Part of a small language model's weights.
Size: 13 layers, width 320, 2 heads of 64, MLP 640 SwiGLU, vocabulary 7618.
Architecture: RMSNorm before each block, learned positions, no biases in attention or MLP, untied embeddings.
Training: 262M tokens, 22708 steps.
Each number is 500 + 40 x the weight over its row's rms, rounded and kept within 0 to 999. Layers, rows and columns count from 0. Numbers have three digits each. The size before them is the row's rms in percent of the matrix's.

# down: layer 2 MLP down (transposed), 640x320, rms 0.072, rows 20-139, columns 64-95
# gate: layer 2 MLP gate, 640x320, rms 0.0781, rows 21-140, columns 64-95
# up: layer 2 MLP up, 640x320, rms 0.078, rows 21-140, columns 64-95
down20 102:504468446496523562534526498568495539449513577452529552501506525500506503478479522494431513495523
gate21 096:433556474474545474466475415433534460471441476536479504527470485546531510494439577501497468516501
up21 094:423523530555563426462493476533527517398478456474503468603467475551506511471443573528521529481412
down21 101:523524608524538461518497441514521472493461522435460430543499404573468539457517474511457472518442
gate22 105:480563446455412495534514496517598507519530502469511484488551500501527482534505515501471487489532
up22 099:476505554493557480478518489531438483486509557429419464591515505445521520488453524503496437448458
down22 096:499500576539463537496516511514444498435522493575490594433568473493478449459497533471484522512533
gate23 094:463507527454476430484456537481444568548503596457529534518434519555542501477514521441480475519504
up23 097:559525554424491405457462479502393555545525530459475551479491500528564498472521488453475498574489
down23 103:478541580507510493497513468529417480512504469496493559488486488519492529487499489466491553472440
gate24 100:504487566433449520548466533557492466551538530481458499469428451524505523578438480478524482462521
up24 097:459509463590503520450580552540482502470525490449466529473512610444496476458535478483510494490451
down24 102:476529428568527490432492474553495566481499465537496537506504485488572435451452479464450531526371
gate25 105:541481520522487529564467491532517403528524513485543487475431457501504494446480490486477589556590
up25 105:519443492544451548488465402569478455489513457474459506482475503524596497491491445539525531524551
down25 104:554419535538457522459505408494485486470537499466502436482528453469555522501518466554502504464593
gate26 105:529461459516610407523497437521495497492532565463526475572486533493551538421475536475535511485506
up26 104:497487535495446481517520524551530469512506565545510445441540527502538533540445541529515539494472
down26 106:575491454491445562443543516569485465510408485534476473490549470513422490555514517569495501476563
gate27 096:546509497517524545494440490565509477480497536559460496495553434557523571524412499456409473559487
up27 090:489551535492564530501474541503539473477467515550478494527537483501481515506464459443385491489475
down27 097:473568497516565449503519481497525487491540549560401507441524497590493450532458450485508487535446
gate28 091:487543453472449434444422523486513514501549507438483439482459480517523474478473544488484579493553
up28 090:554584492449460455475511469533573468534546476518497481486521501483447475494451496532447548506503
down28 096:533519486500546434551579492459516485531523580484541392551571486476525546487489478543445497491508
gate29 107:496498494488478443472500480475502429497495514470499473487490555529522520468466480523446499500531
up29 104:534521512459469449417500596473397531461526452575493531490473524547476512529441509495465465525461
down29 104:543451537453502512434529470497499469483500541478482477453533485512537483438485529471453526475499
gate30 099:509463458469541460521476494470495490516469568537493512556541500512548472530427477493447496543510
up30 092:520453470525564503495423503503460436485487536461423452465487540525534434503434516494472425472510
down30 096:542553551560517478474484480521518559446501553497448480484505543568454544517491470536458498376476
gate31 098:519468515523530468526536535503468540464491489467448511518521416485511424484483547501494489593540
up31 098:529512483537501496587449532553461462510521488448483511546558491539553465414480548583542476535533
down31 100:551532517471460420526437470472497489625486517527472550497471479522451442528538533482508571591529
gate32 091:446448482462472434482421560500426528575517560512521481478460490524501547506494575398519422500502
up32 094:428551476533533541424502424470503525491438504484493456441458526537535491436521443515458523520549
down32 094:500467519481486456545542473523564483472512519540510490494495552495497436549518483457473448456471
gate33 069:480459496522437533449535461504485453650530467578463547476447555463487521467521466540427496540488
up33 075:489491492481516443452489583523539507311541550508514503461527445463549527518504489493503552507534
down33 082:485523573481514588448510529497481430550552453494508504479496513431505508472505456517480482526504
gate34 091:479452524518526519540458468492515475436374502483448497441430531493487439508449465469520482515547
up34 101:486534478476536473442556434527477489512510529473514536502482497545472401525486471543574546516493
down34 095:449552512558408492424519479471573476469520484462528496512474471460477469549434475472486491527478
gate35 089:492448565501493504533443524562476541460464440536480468576504521550531520566471552523476493472545
up35 086:566491437468555516482508473428452526548495549481496520500544495526548460537496440443561558475488
down35 091:559404522540496513544530525520474530533484532524543528461446476494471462469466471465534498567501
gate36 107:506436432497526470521481534538482507459512449410489480492493489458431448445499546584536467523449
up36 112:519539516493465509510548495488531540505489504515538465541491477573552540508524469465480579481536
down36 104:492484527492535535458488453506525451485522408483495497500538602467517446548590490532466487445460
gate37 108:402506508499427527494498522444407498498529496520503515437484493474479575411500482589486467477508
up37 102:439554457519508523529527476439536509471560516406445480534560508535533533381550496487469544447510
down37 108:517503547487507524458419556510535457500482480589511487505471503492564474480485435480445442508570
gate38 099:513508520493538481437508479446462533520476448534453500487523442487513491499521540473487538513459
up38 101:539521541526536576400483507529468506551491561526515483526474489533516474483554528450420561459536
down38 104:489505386431444490533509527587572505476413527522547480561492547496495473448526535427471514522546
gate39 117:511551599439451504466550505499484569541487499661545509532453515531566529542513484519492541505475
up39 113:538441506522513590550517496480527466422437518450460527547502498462513469500544477519545487516489
down39 112:575464562435540434519460546498552516454503457524404481521576480498479520519505566488451519479530
gate40 098:517516436456498445555447517557536548570461548460561506538443458526526561478560504476500462504433
up40 101:482449491567496501553449505457422496499526453425518560516484533504508548446531540544473547553477
down40 100:512430482505502502515489470425432532512551406460527572553490527523561522455581483515505559548535
gate41 106:421523509497508510563459489477560525541449498498504526455498523492545507477562511518480505487491
up41 106:563505455500546497466557517496511501430442537446522393518398421519549463522533465545473478493540
down41 107:537445438525508435487528512530509503494508506538476493554510453536515469540542391450465492544528
gate42 096:537516554530511462494485481518458590498579525500503526531502512505460481464487493505448447500518
up42 097:535512487473548494522482551552540544566544516511466537438564502488489491445435418467509576429490
down42 096:420436506481454483492519561486502420514527518561428459497505514585477466516490545515450501467566
gate43 092:518496512494505521514509494554495509520466447497539492409550412458469501521499491510478456511469
up43 093:531519480513467530561485461500471399518548452475486516522480514523517492479487495533477474543523
down43 095:506520520437447498482468474439559437554458547470514557531505544560538474483593474435495510519438
gate44 104:535434543388447486481496471486508490542522474489513494473500562508488451502500505536505508448517
up44 106:515493577534501490486470468492471450430478524473519526539512482526536508464474547509529491573480
down44 099:480455513463473537479463465542486524541503543500473553505468458502432521463519431483430503481513
gate45 112:513491493537401554556497443491518498489554487543434429503501474518499476449514468450539505442495
up45 103:518529421363550527487516551515518548431523530490451485496536515496497513520457501529510554551521
down45 099:457485491521507594497465567523534528457502512498466467485492502509541552524557560474569476510437
gate46 100:487563513422456507522517554484575518508484523552518509475495472519515512480550448501515492533444
up46 106:503534441508599426469554498427460525519475539438507489568555509514518441600414458490585539511457
down46 096:528522393549481497475493538530455502458521530489423485536503480526536491528432542471561538476469
gate47 100:497473538495488527481518486573517434485519445532524473525493500451502573473505473544505400472394
up47 097:525503528505499508499512486510472417508470510480511491534545433457570480461523519554529461555494
down47 101:477448484474563450486461436572461498542500498522476481499469580493513435488508510574512487481450
gate48 099:571548515517491532462513511485515518475472477495539519550456475545485453497469541513447480469451
up48 102:478502536499503512528521446497472509478532512485550446531536522553498584562480557380475528447500
down48 104:476471512525529536582548554479501458501557528515396520523503500457504534519476456459548461479510
gate49 094:515477543450470507558482478515511533533541534465528576588495444517523492509461464421475483473433
up49 093:529565458535446493513517477478489470450573504427500534506563501518491473501451517581523526464466
down49 095:509487505497476498432504499473508490473565560508558468453556492542517526523451537518492483520494
gate50 105:447481483458492474584439506545499533522468532507579473519490577552475509452515493567521563576501
up50 094:558477518474496466506529499541555509529508547473465463538450469519535496488525530551520477477497
down50 094:495522499480496445460540470579500502512536518525519519477445470485534567550489510507501491422464
gate51 096:504492530456471545518475478501528443578545466472539556515454502496498467503570470494449531527507
up51 101:529486536432455479521469492559519428574519468480558534446506511503482519464526513493519549550528
down51 095:508449518533486536532477507526478496491508483470493603576441521511554491509631455427525521458469
gate52 102:477466412434523474506548498525527473502495539520459520553502527481486571476438533595521479430514
up52 095:527551484487506554539538493578439455435442497504531497492554471499475471463539479482481508549556
down52 094:487460533534466510469448499527488593515401482530513539505480451538471449507520543417483491511577
gate53 098:499409444488472483480483558509512537452491546444517527475504572564503496552442473490560442430437
up53 092:609517538445464488513552539459516554540544485513493483457565457525495468561461505546476528468449
down53 090:502482569551448498494530449492533520511501477468483501508558466498513451547540518568483539473406
gate54 090:547534484480460431512541540589534479498504470425468444466512565490491480485514467468514475517454
up54 086:475490499544548518514513498421450516466478522480467508507482467451498474451545567503501489576560
down54 086:453455514496516540476545555505513461461544545477491482506475434551469467508402489493502488494517
gate55 096:486478472470509477491470453472535536555476532549411549504476452418489553464471493570516470500456
up55 098:489483500440482495514456494494507515524502594503423513554486557465554560506508508472528507511473
down55 104:502480490451493502477461514523490493470494508556519485508493521432515471497440505537435519541505
gate56 109:539530542579601472539503418571498525532527482490532481491459491543561471532466545505486526516529
up56 106:509577492540532505508470489510477531450490531520525457420475562511538494511511552579442456445486
down56 104:442538452520515502550479443493489466518543470483508496495464471483512534513428447495462492472471
gate57 098:549461533487499515544490533502510589443481467456422534538515450548512462509478543460554534488484
up57 099:518457450529487403465559452571485481504553488447548454458542457480539524452596516468469454501471
down57 101:425504470472508467479566504515492522540511447499521519557436465470443482505518431454391479462526
gate58 096:459496445449508511593595452464491472524543470456561506509511503513554534491465425528564514404567
up58 102:460503494524447518533522485490520462557566456472552441537481460454466466468501485495483507480508
down58 095:540497524509514523519493508523481544466418453508518516447452487463505457516548530502452522496520
gate59 098:511504483440524453466477531534477489630486530442629464538476471516473502501506522527540475522452
up59 095:426511469511495542509560501459575453420555447550500478456556494490533461460493536529469545521536
down59 098:397514486554491450464530441463602496470544416458497532555534452452592498475511540451444509508559
gate60 096:522551524501450501491439516549528515493445513480523528462510501539500467601471535485444532502529
up60 106:572483445531486490557524508513504509533538502535464438470460471508471482534494527540391470454518
down60 096:449482530495476483571475466505540528477506518464473439516502536499458521495395522453429483519466
gate61 103:541539509506481535475513492560532468456584533502419485498579439553476541488449542547483521512492
up61 095:555549517446497516464584568521467493483574557451464472474465453549408451560466541484480609438455
down61 101:530545502572483508484492556497497462534517522442422452395478519520489461490508526565575522424514
gate62 095:509454484467449528452491462488459541547505569493437461560503519457435427516489542507453549399456
up62 097:570481430421464490424540503513531526515478549535361515490509444523390479484568544551500510478468
down62 101:501462455455450473487553446523528556540472457478436511432521418486470435516572507526454483446466
gate63 100:554460518421406568522435512558542541524492514521538449472440556428477516516526572467512436533517
up63 096:484526512494527452411557525472447489491525470477486497532610483567562500516441401497500496512508
down63 102:450454483477526458479406522481466488539486469514448494511532511514483484472521430512503494477534
gate64 099:506497564521497561486502502478504519469563487551529503531455509495477499492468503436536497470484
up64 108:536550469552510529444414517488446539458443540523474440453478454480496540479443515520488477504530
down64 103:502573480532517552442440536509520446445506587519545443459520448402509574484501523504576436537506
gate65 097:470443489453461500496536451489463497449469521483534403522514552493491484449448544451417463531498
up65 097:543511492499533518537488514423547363571541424485520593476476552483497476439477492491485503485542
down65 095:548569530528528471491522492517527530491492518502435459449456442470479539519476515443511555482597
gate66 113:545532495498447445463467511601520514496483474514492574413522482536480486569511555556571469567502
up66 100:405477496508538573497468441523442479583506562437504449523500488462472532512551463466468460461481
down66 102:483500458518512484496541547503430477510569547499473434463557492531430482499572444496529549581437
gate67 094:550504460470499462477464496554505551512499462512534494500495476459434495491506474485481430478518
up67 094:506459499517529474497486528467436515518432518465464515476449483570479543588500544439470477558460
down67 096:502488549503526515467455580505433520474502595486423486538547485466501516558493531538446456530467
gate68 096:455520491542431425481463480574512490502458546455560484447400467455489493543476446529482513481574
up68 094:462534459472488542459544588506545496523531510587530473521507524479466512537539510501495500493508
down68 097:483502523441529518531462502469511533452420459529524506525479468465537537480475501434581502489513
gate69 100:503496482467490559499524543481534472524476469521540518542498467438475534532493478450518385518523
up69 101:484511486518553528489469508452433465470521505525494427457522515532493475514528524515518537494449
down69 101:498477473450465435512487455561484496507518509465511497497545525526470494499510491500500549455486
gate70 097:504572589573486528615508517520508525559528575490481501410461517532572495518490484444540473516444
up70 096:448453494420564558468434490523517504449468476502458429461501507456477524526517535506485504431531
down70 098:466457538521494511457509465437509539471496572487514578584497491527481538458467524538506506483437
gate71 100:426471525526468423493539535486453559465501475519480493557516555583511458472547458578475558580515
up71 103:484493485547433448514493554515434529501459508525504521536513521478478433470439466558503521477582
down71 100:507489484556506486439433457503491494527521586579549482492528538530501548510520436474548570487465
gate72 089:521532519515502418514453507507439499457463538486463527549425472527507511456428488531535485555560
up72 094:496496489527519419558439516464434530468492530552558477509443478547497514473496547453517465546635
down72 098:504508549512520472508494513517497476501548480544517569514431498531499526479507538513478576558588
gate73 107:517459415545493512510456499496460546454491466397427510484497559506564470492417526471550500562516
up73 108:434481476540484539596507484401481531466466537457462486507566515471476537584514478452530557489473
down73 098:541523547432566519501488449516512491482473514421559499430496498470483574495490484499581404509503
gate74 097:509573514484490453499448504523485549462501601498539513545498497531473518562509497500424454496482
up74 112:545498492507522505582543478534458455499464452497578508570497512457458393545482421558485528472529
down74 101:464484452491498496526449503475462465534499459469416484542510475503497474464516499493521491541498
gate75 092:467443479406515530457538520396505496586536527500468479471510527503473543519494538486530465446559
up75 099:522491475396548527451548474418581518484469466548509543468532441545452560500434511453510538468496
down75 095:491497492498505493482467540493433520492446509474509507531530523477516540543506530486566467495481
gate76 100:565506509439519381499489532465483486466502508490498475479533571541592559484491594469525458593523
up76 099:459499473498523530462604461416464441469558400504511440535499497408506452574493537445442529513487
down76 102:504554532521466473502586453473526515567503503461579451495496527504472481443505453479449506502553
gate77 101:531506479523470496469457504497560427536511500517537466459437559510567482512572502517517579551515
up77 101:566491505491518471486497490478558457503528527492530469431474478524527498491574557475478550536504
down77 098:526494494505462499460524486571471522496532548523452493469479570517469446533513544412504407508512
gate78 084:501541548526437543466486502466486497715452386461489506496520560485496495456487486488503547498487
up78 088:464489434495522539518558465459500473368575585485500527450492503414526506484498490472501465540521
down78 082:528526488507421511481545479515543471649492493453529550506490535461532495445443473444563473518558
gate79 096:497444504428544518477476519499467525525473467456545520414518583430549465518427477519470447387473
up79 097:548519488518513584476509448513488502545512466499499475518501509492479478564515462488424506509488
down79 093:514524443473495509481540468495472453544493496507502484525464510567447494559488594522499482477502
gate80 106:527507500472479477491514470503513404504431521462482524471532448493523517525478487460495483505515
up80 103:508515526585391483519585457496473501483495511524474540427451507488444486523525373497449485531462
down80 105:503512569509454503524575407506487497390510516557475517459429523527526467470481462523435459480559
gate81 094:420513516478519534518483424503424519533517424490443458490524597481473475528467477552471486509513
up81 093:494539538538508544594526463502501487514488513431555423523575558500541465500539458534496481583530
down81 092:514499536444436467526581513534539562475514503448553452530514460487418504564487499508514496450500
gate82 094:502469431440447499541474519559550569466497593476423367544472583523512546501459520509513478530452
up82 095:521507548500458520560474492558527507508493514471438430545568535510439526505495535511572500489539
down82 095:469508540538508499532516501520520540497415519452515485536502551429461525517490471550484542526557
gate83 095:499485468511510454538466496473503532502560471539462471529443521536385501516542583460462466467517
up83 097:478452564526524491498474510524515530489567426539475453505509533454477534511516561511498422553571
down83 094:400544502505549487545450524478503513518510438408431515515538567476517496500493508516512472554520
gate84 094:542478496459513470453527464511479526475461482442495569425505546508536516464490509546485467506482
up84 099:499432478540512471507505443487523526493513502473487554477478571495514528486557499462447399466530
down84 096:496523509425569502460514369477488553505525480492533473444397465476478535539597511454502414533483
gate85 103:430486472502486475470475532444445465443519497539493458535429449487513476416468506459542471406533
up85 106:547431413486420457506530560498473529387486517528500461542487498504497446474500482399605498484476
down85 098:434502532489462414455535574447549517484509534529529528500528534540458476494419485520456517512436
gate86 106:541466569404488417483477546512548562489498491529548532507484484443566533522539498544551533503451
up86 096:459514522543555503506511533554438497541491476552472495488482475528416414495617451497501552490463
down86 106:457429464517557563499487555479476512482461515446501472463513538524456422506588485498500442489464
gate87 101:510500471415411501402503543450468582474547535457459495457484531557462461532508567502447482563525
up87 099:505490419519460496575429531521506529491455453501504485477492479499484513504503457516574397476538
down87 099:431469539591436512493492434445452565489443419512452475486510445508470497500487524555501510507510
gate88 097:528474493468408481414532494462523402502418464564519489474542493480436488533469505443488517427512
up88 096:475471521528538522514445490535478541565528522436493527507458544513509525490508494532501524497465
down88 102:479453568532578514546498443534453553509491545489433594520482505473589524517524521486445537501473
gate89 107:524490515454562472532571455497545532576409650512536503513536433502553509438494506450505520553467
up89 099:510516479461479422450494506497446548522548512526464444452518521485465553537450497456435424466549
down89 102:512424512551480483445493542497504512450443488541501568512458504485531490525543568529527552491587
gate90 108:480525494527475556483455559528526575506420526503513567503498530515512543483517516509523475533480
up90 094:497481554477468480472472555526397486554501457529512507536506507447506483540546495445457543399512
down90 101:441478467444509526499552531482461465501495463488521422555468563504456495485492512502542475487496
gate91 097:540438570493514498446503537559458570466480536520457510524491541499421545479536596474595580475503
up91 099:516486450456486502488465525500479498516510528462516500536446493496379430396560518498434457546438
down91 099:546419531475540446493468518555532522496563501475458527498527521505445522470489567485443433486487
gate92 105:551568570496568450490511527500521516557505584512515446538452535558511526530491466472553509486470
up92 113:427512449504507448463495521589548488466494462524494538490470533463533441478571559493458494529587
down92 104:520549486535491421556515539502505437475497639489554470481542473475530521548527521555471495466461
gate93 101:475518512490534442471429550549564501534437548572556561531517563519536536484483559501444516451466
up93 100:485488551446486440456503538491598526477467459513571516520500491552485515491544531492417494490471
down93 098:530462504523472505469454586477526511502521439490503591570484570531452489521549572471440477493514
gate94 113:516495524433398470490477488493515501471465464495492447416526473537491483466521491456520453544476
up94 107:472547609471483464411500459486545528523474474517527507518533526530463454520569553435539527485460
down94 104:527513454496529488445494528460575549514446522534494561468552557491456499498551471535448484463524
gate95 098:484527521563552533505518503491575501495508526498437503521487489567490546457510549537482492495539
up95 100:475494531462492513450454538481423478544604519491491456467525543494511482526456506470484512513512
down95 101:457553420507492515527520542482636515429499484545548466511546570526438447491463494485591513457537
gate96 106:531477560430449427508443509613515540485484523435447463517494485472485417504474557487505464520526
up96 101:540513501490532494495477515502568469509463490585427495523418562538574499459487458448439452483523
down96 099:503545535474505535513510492484554452501477514508488458516527522534495462477505456420471408416501
gate97 100:520545533499515473499500524443502452470440524468473550496493575487461522528493465484496489526452
up97 104:430503515518520452515555518468451466486532534445545517518582501610464446532487483408455496513527
down97 099:454526505468534486553504492434623482443554481495484546549457484536509447470517425506475453463539
gate98 103:498454448482545559476490474415517490487401471472527478560494463542589512484455486424555501409429
up98 101:528495480488435512502454527580527507560546423509481510498515528524507492517524505459456544554524
down98 103:520572550552542491503454507485478495484560494537438478579558504577549554471535509464513525516485
gate99 106:545421445440503474548477499476441598571508495500499482490491433562497458563523509486404487521504
up99 105:522441499421478464552527432476527519567500425460449427572553416504487454520571481499417502511514
down99 107:528478554423533577483522442513496469504523486419493464459480475482516470509516404522465593535418
gate100 092:479561496492523480529514487609487483497539499458472500490483443469427534488581557537518563530464
up100 094:417505539556466526434504484475490495495500486504563549498481523493571474522491394461517446509452
down100 092:443547467459492469559461477508450486460508481523538485491479546564486418516454535564509470502524
gate101 094:564498554482506537484430507464469538528518525495586506505417449476496496549449534525449567541550
up101 098:407465479447501513453562462482533470518574514456379429492483533524460482462495505485517443528440
down101 098:489445483470544486472514432494486527539527433528393468515494491553488488538478412488509436522471
gate102 106:531442503395494479458491534430442550515484499473522564489437502561478509562491484449444533505508
up102 108:404513450505538531501480521503488513502512573463476466602520577492500538485528521512554423537600
down102 108:450458459455502486488532502428476606520578554487470520531503477443427540460481487466527501476582
gate103 107:501530516485471518450477436488495501500520430494520504506556494475541480491493474433497492485499
up103 100:497540560513524558464495427496503531488500457523500502505538491476560498507542449447524447522525
down103 104:403552444484525513428468464475475554468422448556477548537467543499492393432525468492506599509460
gate104 095:529489451528555514511406552512519499494476543526447472473526518445508490505537541537517508457488
up104 098:451518535553486547439569470538515507522467443515526496501509442603509527537527488523401463574474
down104 102:506465497560449568526501557465481519486432554486491529517496448518407491513513537443440512473565
gate105 096:546469496473541472516477491571517460401491540514516458555487536574473530580441549515503475491475
up105 093:492549510516451525460529518483447596514500513476503540453517479448500500411555489492499545510544
down105 102:494522417506477435483427467477543536505470471481439470489552513445517568512508529438492533487485
gate106 089:534528537482484503544555519574543524486475491494468484546510520567496519430461556573466539562532
up106 084:458465507429496536499474531484455514515513500545480473519510466435508483512546478499518482490544
down106 094:474461482457474530565486531469453503465491507471427542443505512466493476458510540550519502529489
gate107 101:432498492510548479454469522501460529514537499505514490595501505542517526483535457478502508510444
up107 092:504456489471461475410551520465455597456480556470510512461504488512539487498511542486479489508481
down107 095:459548500545579486552516473476513551495519491501521503503485525515510488522551437492477510496503
gate108 097:548432584438492549496447511450445514504514569560498523543536515517471497419434567509573474410456
up108 095:527559521466542463444487569486462411510545468560491514499559471571477574478500569471551525430488
down108 094:542489456462548489428390525612529541432489479520538509507467514455471478524546508410500494492504
gate109 098:600521454513474469430499432578426480537467497539447509441518508471561494435469503497504502480510
up109 096:559549496479490500543473486492531497455472482495441476501497487514503498500471478507569541538428
down109 102:478573552455568521532500391553461521433507432559504479456474446516527553467413486468515483479513
gate110 106:419559509457398541450468501494489453458552421570488541517430517526492570467508460463523534471538
up110 106:547508496551549502540578509508483536563432536422554484541549592477468485537504503475453513556480
down110 108:529502453541507452576633432516465455502511518496552521460529483433453454563465455512415515551512
gate111 093:503512473490461518489479515475469471547546550500521471461467470529431514535468467488434527520484
up111 091:416503554461510438472522516480429518497496501496488517498547483550481527492461596515499537539505
down111 092:481473514506544501541530499459506485551517526494479593445494486492496561448546509493510476510500
gate112 098:443484525489445548458463454500486504539509531504420556477453559545379562511439452522558498453505
up112 101:523515514545523469515487533483459450514501496578496551532461450417638489444518472471463563493492
down112 103:576508540527541455568436495535504454527498503521494505536398522496554538500514511424512528465421
gate113 104:518533543547504530538479536521455475515410525526464425494505487473489496535515487503509474509524
up113 101:477544554494546440541498473461498437515496560466497464544491530484455476562524551490503608470566
down113 105:495554512410560528496437471573493483501520525536473444494474468459503443546520492488500467505545
gate114 102:532469541582507496506436491553447496580465461546443522463519423447514449559550472459580497432470
up114 100:487481528513493520472468521570522503463425525504479467531572492462537487511456436545500435538485
down114 099:502501463439474538552466516442449483515544477503449486492517473461490503522462450465481475548422
gate115 103:513517511491523508549540373465556520540491528494431496523517441551450492515483518514605482548503
up115 094:464462481520459506437476520512496507556420497541581543413552460506525467456518485462550496508403
down115 102:455450532522431573474544602456465501488484535478531514515521557494477458441455484430496551447484
gate116 101:430523548490455462592412477466448518494489469429518469506491500543440525469466491539478444531435
up116 107:490475502501509501498547453500466465486459470537514509414528447452535535473441564560551535467468
down116 105:510415527518455415539466499523387533565537525513549559469449502453504493558567491544551538425484
gate117 105:499499497501509512556458475529483459504439503462433519474480516422460485503481584415572460446524
up117 105:522534511510493513523519451519503535517459495490470483504493453504503578529534474478480500467469
down117 104:542503494536505525423494528505448479504474472459504551439485437545473494512438591535517494501417
gate118 097:506489490513449462563437404526484497488477579499503448520464481467481469492539540555495494569488
up118 100:462433517479507426532495481453467531477514476468514478512521449465430467433572461533541469554509
down118 102:456538513487455416578527496433500462558486456502552476482531527471501552399609531507513490557480
gate119 094:509481515468530474527489591501487496522510471479535525488435449564447515566579516517505489522480
up119 093:503452521495477475437517476545469488463549466538471511519560507481496559503542491518506519527555
down119 092:513453512475450451412448485586490502479603528502442524577565483438482515505492461477526523465539
gate120 112:534514522472489427498419552490501482507464450516452479421512507553471484494461440495541476502516
up120 111:482464475482517524501513469560543515497512483475519469490572475441533508528510537490527549450500
down120 108:499500500503574546453471520545550528550415472504479474488483514439452492515381498526482514449454
gate121 104:485498503509522521471525524460473483522448508496509468479542499538406552516507572467490512423486
up121 104:568543524514433509499467509488469537509499401475518579527464419487530505482554494518456521466544
down121 100:549507482503522444440433598540493510523511469514548604536477405503544513483553495531508438458450
gate122 096:549515590434444462592446510552596509487478559498571509469492528483461491532500446509481497489427
up122 093:489527542427486508430508563428546461503463571539535534508485523451540521553550481509492530555511
down122 093:539512509457496600506455513498485479537526495477455478441509453468464451524451538483501477533550
gate123 090:511495458523533494526479500490521510486365515525457539503518457433492486559425528525520479467505
up123 086:500455501479528492597497513427574479500547537529496472475546428527469471511537417552554460497581
down123 090:489468510475512507483475512430496484566476519444596491455566498582506458450562442498563484567487
gate124 107:522455536487518556534459472519533462505521533556524489488481476501457488434526564450517478452475
up124 104:538578498574564469543523510481524484491483533440515518542576539507532530514562518530519482550500
down124 101:541489477583529483488499436386518583564510530508537565558488529442453476520595475517478510504546
gate125 092:441509527471513442523478458512484550484527461547444481473576494508491478505442530404469441562496
up125 100:512523486482482478487477513597641537475513556504514562532478454555520476543484503531645550369490
down125 096:509529547524515494503471424445532567534489498490579595537490497508494521530420496527552485454548
gate126 102:415524556499517522525430408529468568491526549517474489529539535526498507548461474462494527456405
up126 099:481507601514500470507511473499522489512524491509508476544534518582506546479512514470521530506474
down126 099:420511487522503456494493487497510516540481561507493499524523446513484483591436440610514539445487
gate127 094:495548495551386589502512484501537503431507497445538444456478487527488545468487547398483475539468
up127 091:496472546528498605510511566509566513479492540461575457495545577501477530468468590417536460501493
down127 096:509504465514581438529493542567442531465507452465492568523530495497605494503590437488577479529435
gate128 101:485472520519505536510454480485526501499432454437427560491473508577476522477466452504567528477463
up128 106:507477484567496478515563541543478533514507479521584576479509483451539507516554469526419511454459
down128 103:524486490513480481534589567501433538446470482515542457464495450467547534528563538538430535492488
gate129 085:544520499517520512455422568498472427482501608547487461548520439448516465434477535510531541456536
up129 083:501462554508512524505518479484515509479462397475567410496490607489467537465562429488474488504440
down129 090:474503502489474484498454436458465515531455465470491421465503539523456529547555516531526497426526
gate130 102:472500497484518417510529527466515474522448511540451471490422513563546492504478531537550546518531
up130 095:437542481474440516410500523491512536481519560478505529535505489479491545508561442490453449498529
down130 097:504568503510515561470518457553497428524534471438541474454494491520523542556516474478492487473487
gate131 103:605506461483495449657472417551530457499486505412531506451443452498546455534494490462607461516466
up131 099:533547482517499529456551575571474486487426500481475530505541463460474482530515474501498540513429
down131 098:446463494507484513491439498483428496446469469531470488530466550566517538462498524479565547479557
gate132 112:547572549513537492497561492497550524533463498516542485526502526510461494531442522511476489443492
up132 106:596380478447442459481481488485469534445563496427509480553561547470492504525514482503564536463532
down132 106:576487509511511481522496571587508548540510500501411455510460515483543474500529455497524559567435
gate133 093:501526537601542509471492548432488496543483497577519468479510539532519473537501444487470450531532
up133 095:518487518570534494512487563423540451505433508540504508514478514509463490472484442449508472459534
down133 091:447515552585540502488496499529520511551463438469499489501494549470538581585467408517556551501509
gate134 105:496512455425539530478505386455510448459483468494473530585488531471422523487468459492370542501456
up134 102:508504525523498499522534544464506474477546489555432442511571487564467530482476489537436502594502
down134 101:493443508539440444539473553580519507544525575491553488438537428482529486475573530516490522540512
gate135 097:459475524515538451545476502493489566458497554528515513508526482397467519566460474502496517436503
up135 091:469443572479463440508452483512474496517507475525544540460512428509512478547489460455497594500511
down135 097:473440532506442532472522559420477566491545537558512546537490520415486504493457490437518588490508
gate136 074:553531526483458510520533506512546459567525479478498482469530526517485532540524466529476517519536
up136 079:520448516484423512500477527475570418590503487508532412486521451502508553544476463516460555478491
down136 087:473481454476548482528467528514473494460511590492536498596507516516500471510482536485526517495437
gate137 083:512476553447511533587505438594503502576420501512511502453503604520491434496551486497456474549526
up137 085:450569538516450515444460492550540456433597494458522449462496491509524468528534422500499472496526
down137 095:506545520492513526434526502469418502444526489514475538561504512457482504495569422515457511499442
gate138 097:474471548487510520496496521518469514471553548488473548497461418499506521532514482492489480565487
up138 097:438460439530491508464560553543445528495523514495420551526542503480540490548549488581481530558536
down138 097:445434420524514491474506533512538542467560496540436546492558461511482511529523438498462527553517
gate139 099:496455497496570533489438478539478506485515526561495517533495500500444538416556570503513505506513
up139 097:516475469550546500487519442531472501504503481525486488511483471492474446478590593531473546415521
down139 099:412534496547533519443431451538422509532483532543459453514478503559466473439500493476411509473446
gate140 101:456472524549519469594584537491520501463456541513502510504450431510511497507477467514535512570484
up140 105:547591486489495530520425559493560446521437502500464473507504481534503430474493518491560526454488